Weights of a small transformer language model: untied embeddings.
Each number is 50 + 15 x the weight over its row's rms, rounded and kept within 0 to 99. Layers, rows and columns count from 0. The size before them is the row's rms in percent of the matrix's.

# q: layer 16 attention query, 192x192, rms 0.171, rows 10-18,42-50,74-82,106-114,138-146,169-178, columns 48-95
# k: layer 16 attention key, 32x192, rms 0.151, rows 9-17, columns 48-95
q169 117:20 53 61 75 48 67 63 79 41 44 37 47 24 44 50 61 42 53 32 67 32 69 79 73 40 25 48 58 36 45 39 73 29 79 27 35 46 65 42 41 54 20 60 56 54 42 45 34
k9 094:29 69 43 55 60 50 48 51 23 50 55 68 38 64 39 25 56 32 39 45 51 64 37 26 28 35 44 56 62 33 24 33 37 24 50 68 63 38 40 47 52 50 63 65 80 40 53 47
q10 205:80 41 33 42 61 63 68 36 53 62 50 24 41 67 32 83 59 51 78 48 55 47 24 43 63 51 67 39 72 28 45 41 75 54 45 63 39 44 56 63 48 52 45 31 65 68 61 59
q42 142:71 28 39 58 57 52 72 17 56 76 35 55 77 80 73 46 53 79 33 76 55 54 46 39 51 73 59 23 75 52 39 45 60 53 56 76 43 36 51 47 32 44 25 39 28 54 67 52
q74 152:66 22 45 46 61 76 58 51 61 63 53 32 55 60 45 71 41 68 70 53 61 50 18 35 47 75 64 40 61 38 40 52 74 64 56 84 37 58 62 42 38 32 39 41 49 38 53 44
q106 197:85 35 39 51 62 68 49 38 52 74 57 35 46 64 40 74 40 62 77 50 45 40 24 30 50 78 66 30 53 41 41 38 73 76 73 66 37 43 63 53 69 58 29 40 75 59 59 31
q138 135:50 47 24 53 60 55 64 25 39 47 57 54 80 69 56 74 55 80 59 73 15 39 24 49 39 75 67 43 62 33 44 59 66 43 57 68 30 32 66 48 39 46 36 49 54 45 64 33
q170 168:83 35 35 57 57 75 46 49 41 79 42 18 70 70 65 68 46 67 66 44 51 46 37 59 68 56 59 35 53 58 23 72 71 62 41 65 40 42 47 63 56 64 34 41 67 46 57 58
k10 125:54 31 33 69 59 57 62 25 43 58 51 52 45 54 30 66 39 68 63 65 56 45 38 44 53 59 76 18 56 61 34 64 82 75 62 72 37 34 45 40 66 66 21 25 80 55 55 42
q11 098:56 61 21 77 36 79 77 46 64 55 73 51 58 50 68 54 23 90 56 48 27 23 30 42 47 44 54 30 70 77 63 47 80 47 66 61 32 62 81 41 32 31 56 41 90 72 72 67
q43 094:50 50 30 12 70 43 58 54 22 20 56 37 53 40 62 38 48 77 48 58 53 47 75 32 46 84 52 51 58 65 54 51 43 41 54 45 33 41 61 47 44 71 37 53 60 49 65 36
q75 084:55 55 46 30 56 53 48 41 59 30 86 51 26 56 05 65 52 54 83 36 62 42 36 36 28 72 64 64 46 55 61 14 64 52 70 58 45 60 65 64 67 41 45 33 52 64 33 73
q107 114:66 38 45 64 68 76 69 43 57 60 52 46 38 32 26 50 74 54 49 34 17 33 31 38 66 57 45 23 60 63 40 60 64 58 50 54 57 82 83 49 56 30 66 42 62 66 50 56
q139 093:68 48 43 41 47 57 56 49 61 39 65 40 57 70 54 48 84 88 71 45 46 45 39 41 62 63 66 66 90 69 47 66 78 58 76 54 16 70 27 34 34 70 49 28 60 37 76 56
q171 092:70 30 56 26 31 43 43 69 42 46 57 38 62 65 40 71 54 46 75 35 50 27 40 57 66 74 39 52 50 27 67 37 53 55 69 45 35 44 76 48 41 45 57 53 37 42 30 79
k11 114:52 09 55 65 41 59 33 25 47 59 44 46 52 44 20 57 44 67 77 53 54 45 42 34 52 74 43 33 68 62 26 45 70 46 47 59 30 31 47 49 42 61 10 14 43 68 78 43
q12 182:57 58 68 46 65 35 45 58 67 29 59 37 39 47 44 42 67 27 51 41 59 17 79 58 44 35 32 74 54 50 81 30 45 23 37 39 66 66 72 50 29 43 57 43 55 32 05 79
q44 206:38 57 48 46 53 64 30 72 52 29 31 57 31 32 37 41 38 43 51 52 53 70 65 51 63 18 47 86 30 45 65 41 41 46 37 33 58 73 49 52 46 48 66 33 56 53 43 58
q76 207:38 60 84 54 24 45 27 71 67 47 51 47 43 46 45 35 41 27 46 50 65 63 75 46 61 47 46 46 48 51 67 45 24 67 43 26 52 48 25 54 52 49 57 65 64 47 31 59
q108 195:37 71 57 49 62 38 35 42 56 44 52 55 44 40 22 27 45 36 55 76 42 62 72 58 70 48 19 63 51 49 81 48 35 46 45 39 55 74 50 39 30 36 74 69 60 70 28 44
q140 236:83 57 29 38 48 45 57 40 34 59 41 38 84 68 58 52 69 52 51 63 46 33 40 36 43 64 44 18 57 59 36 47 67 36 61 84 47 56 52 42 53 88 18 14 55 59 58 61
q172 228:29 65 71 29 27 41 38 79 68 35 37 41 47 27 46 46 58 43 55 17 68 47 61 56 66 35 37 61 33 36 62 48 31 54 47 30 53 56 61 42 62 38 40 45 28 41 30 62
k12 089:57 45 37 56 51 64 58 51 71 57 53 16 55 50 46 62 36 46 82 44 26 58 49 62 52 63 69 43 47 47 59 68 70 85 59 72 35 62 46 34 64 46 46 11 27 77 55 36
q13 095:42 19 30 69 33 45 48 81 32 84 47 50 56 31 33 33 45 60 50 59 43 40 57 36 46 44 67 68 65 29 59 30 81 76 51 59 50 53 27 36 39 47 45 35 54 59 47 59
q45 074:66 57 38 33 43 49 36 65 39 46 61 58 69 69 72 67 74 46 35 38 59 45 43 34 60 29 58 29 52 36 25 48 61 39 54 69 60 30 53 61 51 45 30 62 51 61 51 65
q77 083:61 53 64 64 67 62 81 50 26 60 86 71 63 73 45 59 62 59 44 54 24 44 43 52 51 50 62 31 56 36 36 77 50 66 41 81 61 45 30 73 40 48 42 74 25 43 43 40
q109 082:44 53 54 65 43 55 30 61 24 73 68 49 44 40 48 31 61 38 30 40 29 69 68 30 59 46 57 50 32 28 18 61 45 76 43 41 56 62 55 21 35 78 50 47 80 57 50 38
q141 094:22 51 64 57 33 32 50 72 60 56 72 41 61 64 70 57 75 62 48 53 39 35 74 29 45 88 60 41 76 24 37 34 62 66 63 41 32 65 32 42 70 53 39 23 53 30 49 40
q173 081:43 44 31 77 72 63 54 76 35 55 52 69 40 39 33 41 65 62 40 45 50 62 50 57 50 29 47 48 76 35 23 63 73 40 41 45 33 47 33 35 71 42 49 58 41 51 43 09
k13 101:63 46 59 49 47 45 33 64 72 59 13 51 49 46 40 59 65 46 50 25 67 37 35 52 37 23 28 76 31 72 47 31 28 48 39 39 77 52 76 60 49 42 77 66 68 04 40 62
q14 126:52 38 35 48 64 55 56 51 59 71 62 37 38 47 18 51 66 55 76 31 43 45 28 51 60 43 63 60 67 46 31 61 74 66 52 51 48 45 93 57 31 43 61 34 72 46 75 79
q46 123:46 35 53 70 55 28 32 61 24 47 60 32 45 36 34 39 25 70 49 66 67 68 98 64 65 51 55 74 60 40 59 47 44 47 55 35 40 61 52 37 29 75 50 45 64 42 37 70
q78 156:29 49 44 42 26 53 16 53 52 21 38 41 33 39 37 77 41 55 66 30 46 51 61 63 46 60 58 67 60 47 74 51 56 62 48 31 59 51 43 27 34 62 58 52 28 57 42 48
q110 127:30 51 39 37 36 64 16 51 42 61 60 31 40 76 31 53 37 76 69 43 46 59 32 57 80 50 65 52 89 52 56 33 80 75 78 61 49 52 56 73 78 44 48 47 68 43 42 35
q142 120:39 45 42 30 52 48 17 59 26 37 66 66 48 77 47 64 52 61 68 67 27 00 31 46 59 68 46 61 64 28 41 64 40 33 49 50 49 62 67 47 51 36 48 54 58 29 45 38
q174 116:65 56 36 55 42 38 45 76 44 77 65 54 56 70 58 64 67 60 46 43 51 43 50 81 79 53 61 45 52 59 13 62 40 69 33 61 52 67 49 57 69 46 46 61 51 42 38 60
k14 090:46 53 59 28 39 72 55 64 33 35 52 45 66 73 42 63 57 61 46 56 45 52 40 40 56 73 32 74 65 33 87 42 71 47 61 51 37 81 73 70 58 29 44 86 54 47 42 56
q15 096:55 49 61 73 41 36 26 55 86 43 64 45 49 62 62 51 60 75 58 58 54 42 64 55 53 83 50 74 75 66 73 19 66 46 68 52 52 60 56 52 55 47 25 63 34 46 36 54
q47 069:44 45 67 63 38 55 41 27 96 45 47 54 35 42 45 50 54 54 33 29 66 39 49 90 36 46 51 56 54 37 78 07 39 40 39 41 39 32 55 67 55 46 40 39 39 60 55 50
q79 062:49 56 19 66 55 48 59 43 76 27 62 39 37 69 61 43 67 68 37 52 85 59 51 56 57 44 58 51 50 59 60 32 55 48 68 52 27 29 53 56 50 46 49 35 60 76 62 40
q111 079:57 52 71 63 56 59 50 54 51 41 56 33 60 34 48 37 51 55 40 34 52 29 58 53 51 55 43 54 42 49 40 50 50 74 60 60 27 85 73 53 56 40 58 68 48 42 33 42
q143 071:40 85 60 59 43 45 38 23 65 43 39 42 45 44 38 44 42 25 57 39 67 61 33 19 76 43 45 56 36 44 66 17 30 66 47 47 20 36 36 80 50 49 47 64 20 45 26 46
q175 090:33 54 71 52 42 46 19 55 61 31 61 57 38 52 37 53 67 38 45 65 59 39 75 69 60 61 36 56 52 53 67 26 69 87 55 48 43 65 66 66 63 46 40 53 44 55 57 50
k15 101:51 65 58 49 55 28 35 43 60 26 56 66 39 51 48 53 38 29 38 57 54 23 49 36 69 40 23 55 30 62 76 55 37 27 40 42 36 67 66 51 38 54 66 47 52 45 30 71
q16 063:65 15 31 46 62 51 58 47 51 36 27 65 39 32 49 51 45 52 76 21 69 41 40 37 58 57 79 25 61 75 46 42 56 59 53 55 46 62 46 70 70 52 43 50 51 53 44 42
q48 107:62 56 47 61 80 58 56 62 58 47 45 35 43 72 50 60 59 89 60 23 56 43 46 48 68 51 56 35 51 61 43 35 72 57 73 56 62 42 54 77 54 25 32 50 48 34 49 72
q80 075:61 48 31 58 71 46 66 49 62 26 50 46 39 49 58 53 54 77 79 39 50 50 24 43 68 51 61 34 38 74 46 50 62 81 85 68 64 57 46 81 65 42 42 59 45 45 55 30
q112 045:52 45 63 56 58 45 39 48 75 68 59 60 37 65 56 60 45 62 73 72 52 39 27 57 58 43 53 23 58 48 53 50 51 56 55 50 52 33 47 50 49 52 53 46 46 42 49 62
q144 093:47 48 69 63 68 76 57 20 54 32 54 34 25 56 37 44 26 95 64 36 68 56 48 72 50 49 38 53 43 52 50 41 66 85 44 49 64 24 43 68 50 34 47 68 46 51 48 45
q176 038:61 50 55 47 21 52 45 24 50 30 53 38 60 85 27 58 72 45 44 29 63 52 32 37 42 35 38 32 42 55 64 35 50 40 73 49 56 37 40 64 53 56 51 67 13 58 48 72
k16 092:58 56 25 40 25 52 57 82 62 47 80 22 83 79 45 39 66 61 55 82 43 45 76 26 38 68 67 45 69 48 39 70 81 54 48 74 38 69 44 49 16 57 32 37 55 62 62 54
q17 053:71 10 19 34 38 59 65 52 61 36 36 61 50 36 42 53 46 48 57 24 72 56 44 43 58 55 81 24 59 63 50 42 53 68 61 51 52 55 52 63 73 65 40 49 45 37 58 34
q49 103:55 45 48 72 78 47 59 32 73 53 57 63 53 61 40 58 60 70 39 37 48 47 45 59 48 67 65 45 60 70 59 27 65 68 62 80 41 37 47 45 57 51 40 57 81 19 56 53
q81 086:88 35 21 74 52 64 87 34 60 38 51 72 38 60 45 48 28 73 66 50 42 32 27 54 31 53 79 50 56 69 40 29 53 92 58 68 35 66 41 68 60 58 44 38 51 54 48 48
q113 054:96 39 52 65 59 47 51 31 51 88 67 65 46 66 42 64 59 43 66 64 36 32 23 73 50 57 59 33 66 45 36 51 71 67 61 72 50 48 58 54 64 42 57 77 67 37 50 56
q145 081:35 32 55 95 72 57 61 21 62 50 62 52 33 61 21 52 32 65 59 36 42 47 34 50 34 68 61 45 61 45 42 34 56 87 44 61 56 37 37 68 59 48 57 50 48 42 56 41
q177 046:64 55 54 65 20 69 57 33 71 69 51 39 55 77 35 58 73 60 33 29 51 35 25 44 51 46 56 17 33 60 19 36 49 42 66 69 56 50 41 75 49 73 50 56 61 47 48 55
k17 084:54 70 38 12 44 46 33 54 40 50 40 54 61 61 63 70 83 53 66 47 66 40 56 58 58 44 69 48 76 48 42 41 97 57 67 57 36 57 55 42 54 79 35 30 29 83 64 52
q18 057:65 18 28 53 58 78 79 42 53 45 36 72 43 52 44 79 54 56 64 48 63 44 24 45 58 63 75 18 55 69 39 45 59 68 63 51 51 42 42 50 79 55 38 35 54 30 45 56
q50 096:65 51 48 46 60 79 64 45 62 61 56 62 47 60 52 68 75 44 65 41 46 73 46 35 56 76 62 25 59 59 44 55 64 67 60 59 30 32 52 67 48 43 45 47 70 30 54 54
q82 087:63 34 50 40 49 77 68 51 58 64 61 49 49 80 69 76 69 61 69 44 44 46 42 53 41 65 69 43 66 58 39 47 76 75 66 56 34 49 51 61 62 34 46 51 78 53 45 49
q114 059:81 56 38 62 59 54 46 29 48 99 71 67 73 72 54 65 67 42 63 78 49 45 55 64 49 69 64 55 69 45 40 40 64 59 75 52 47 51 53 61 30 33 53 61 73 54 42 53
q146 072:49 40 63 51 59 73 56 23 55 44 46 37 41 54 30 47 39 52 72 58 51 74 25 45 23 70 64 56 53 44 13 33 70 87 49 61 38 74 42 52 26 38 61 43 79 53 52 40
q178 055:70 55 69 53 50 48 62 47 67 78 53 32 65 64 68 49 59 73 38 54 48 42 20 38 44 46 53 39 54 57 31 40 38 38 59 62 42 53 52 45 76 52 47 57 55 45 50 62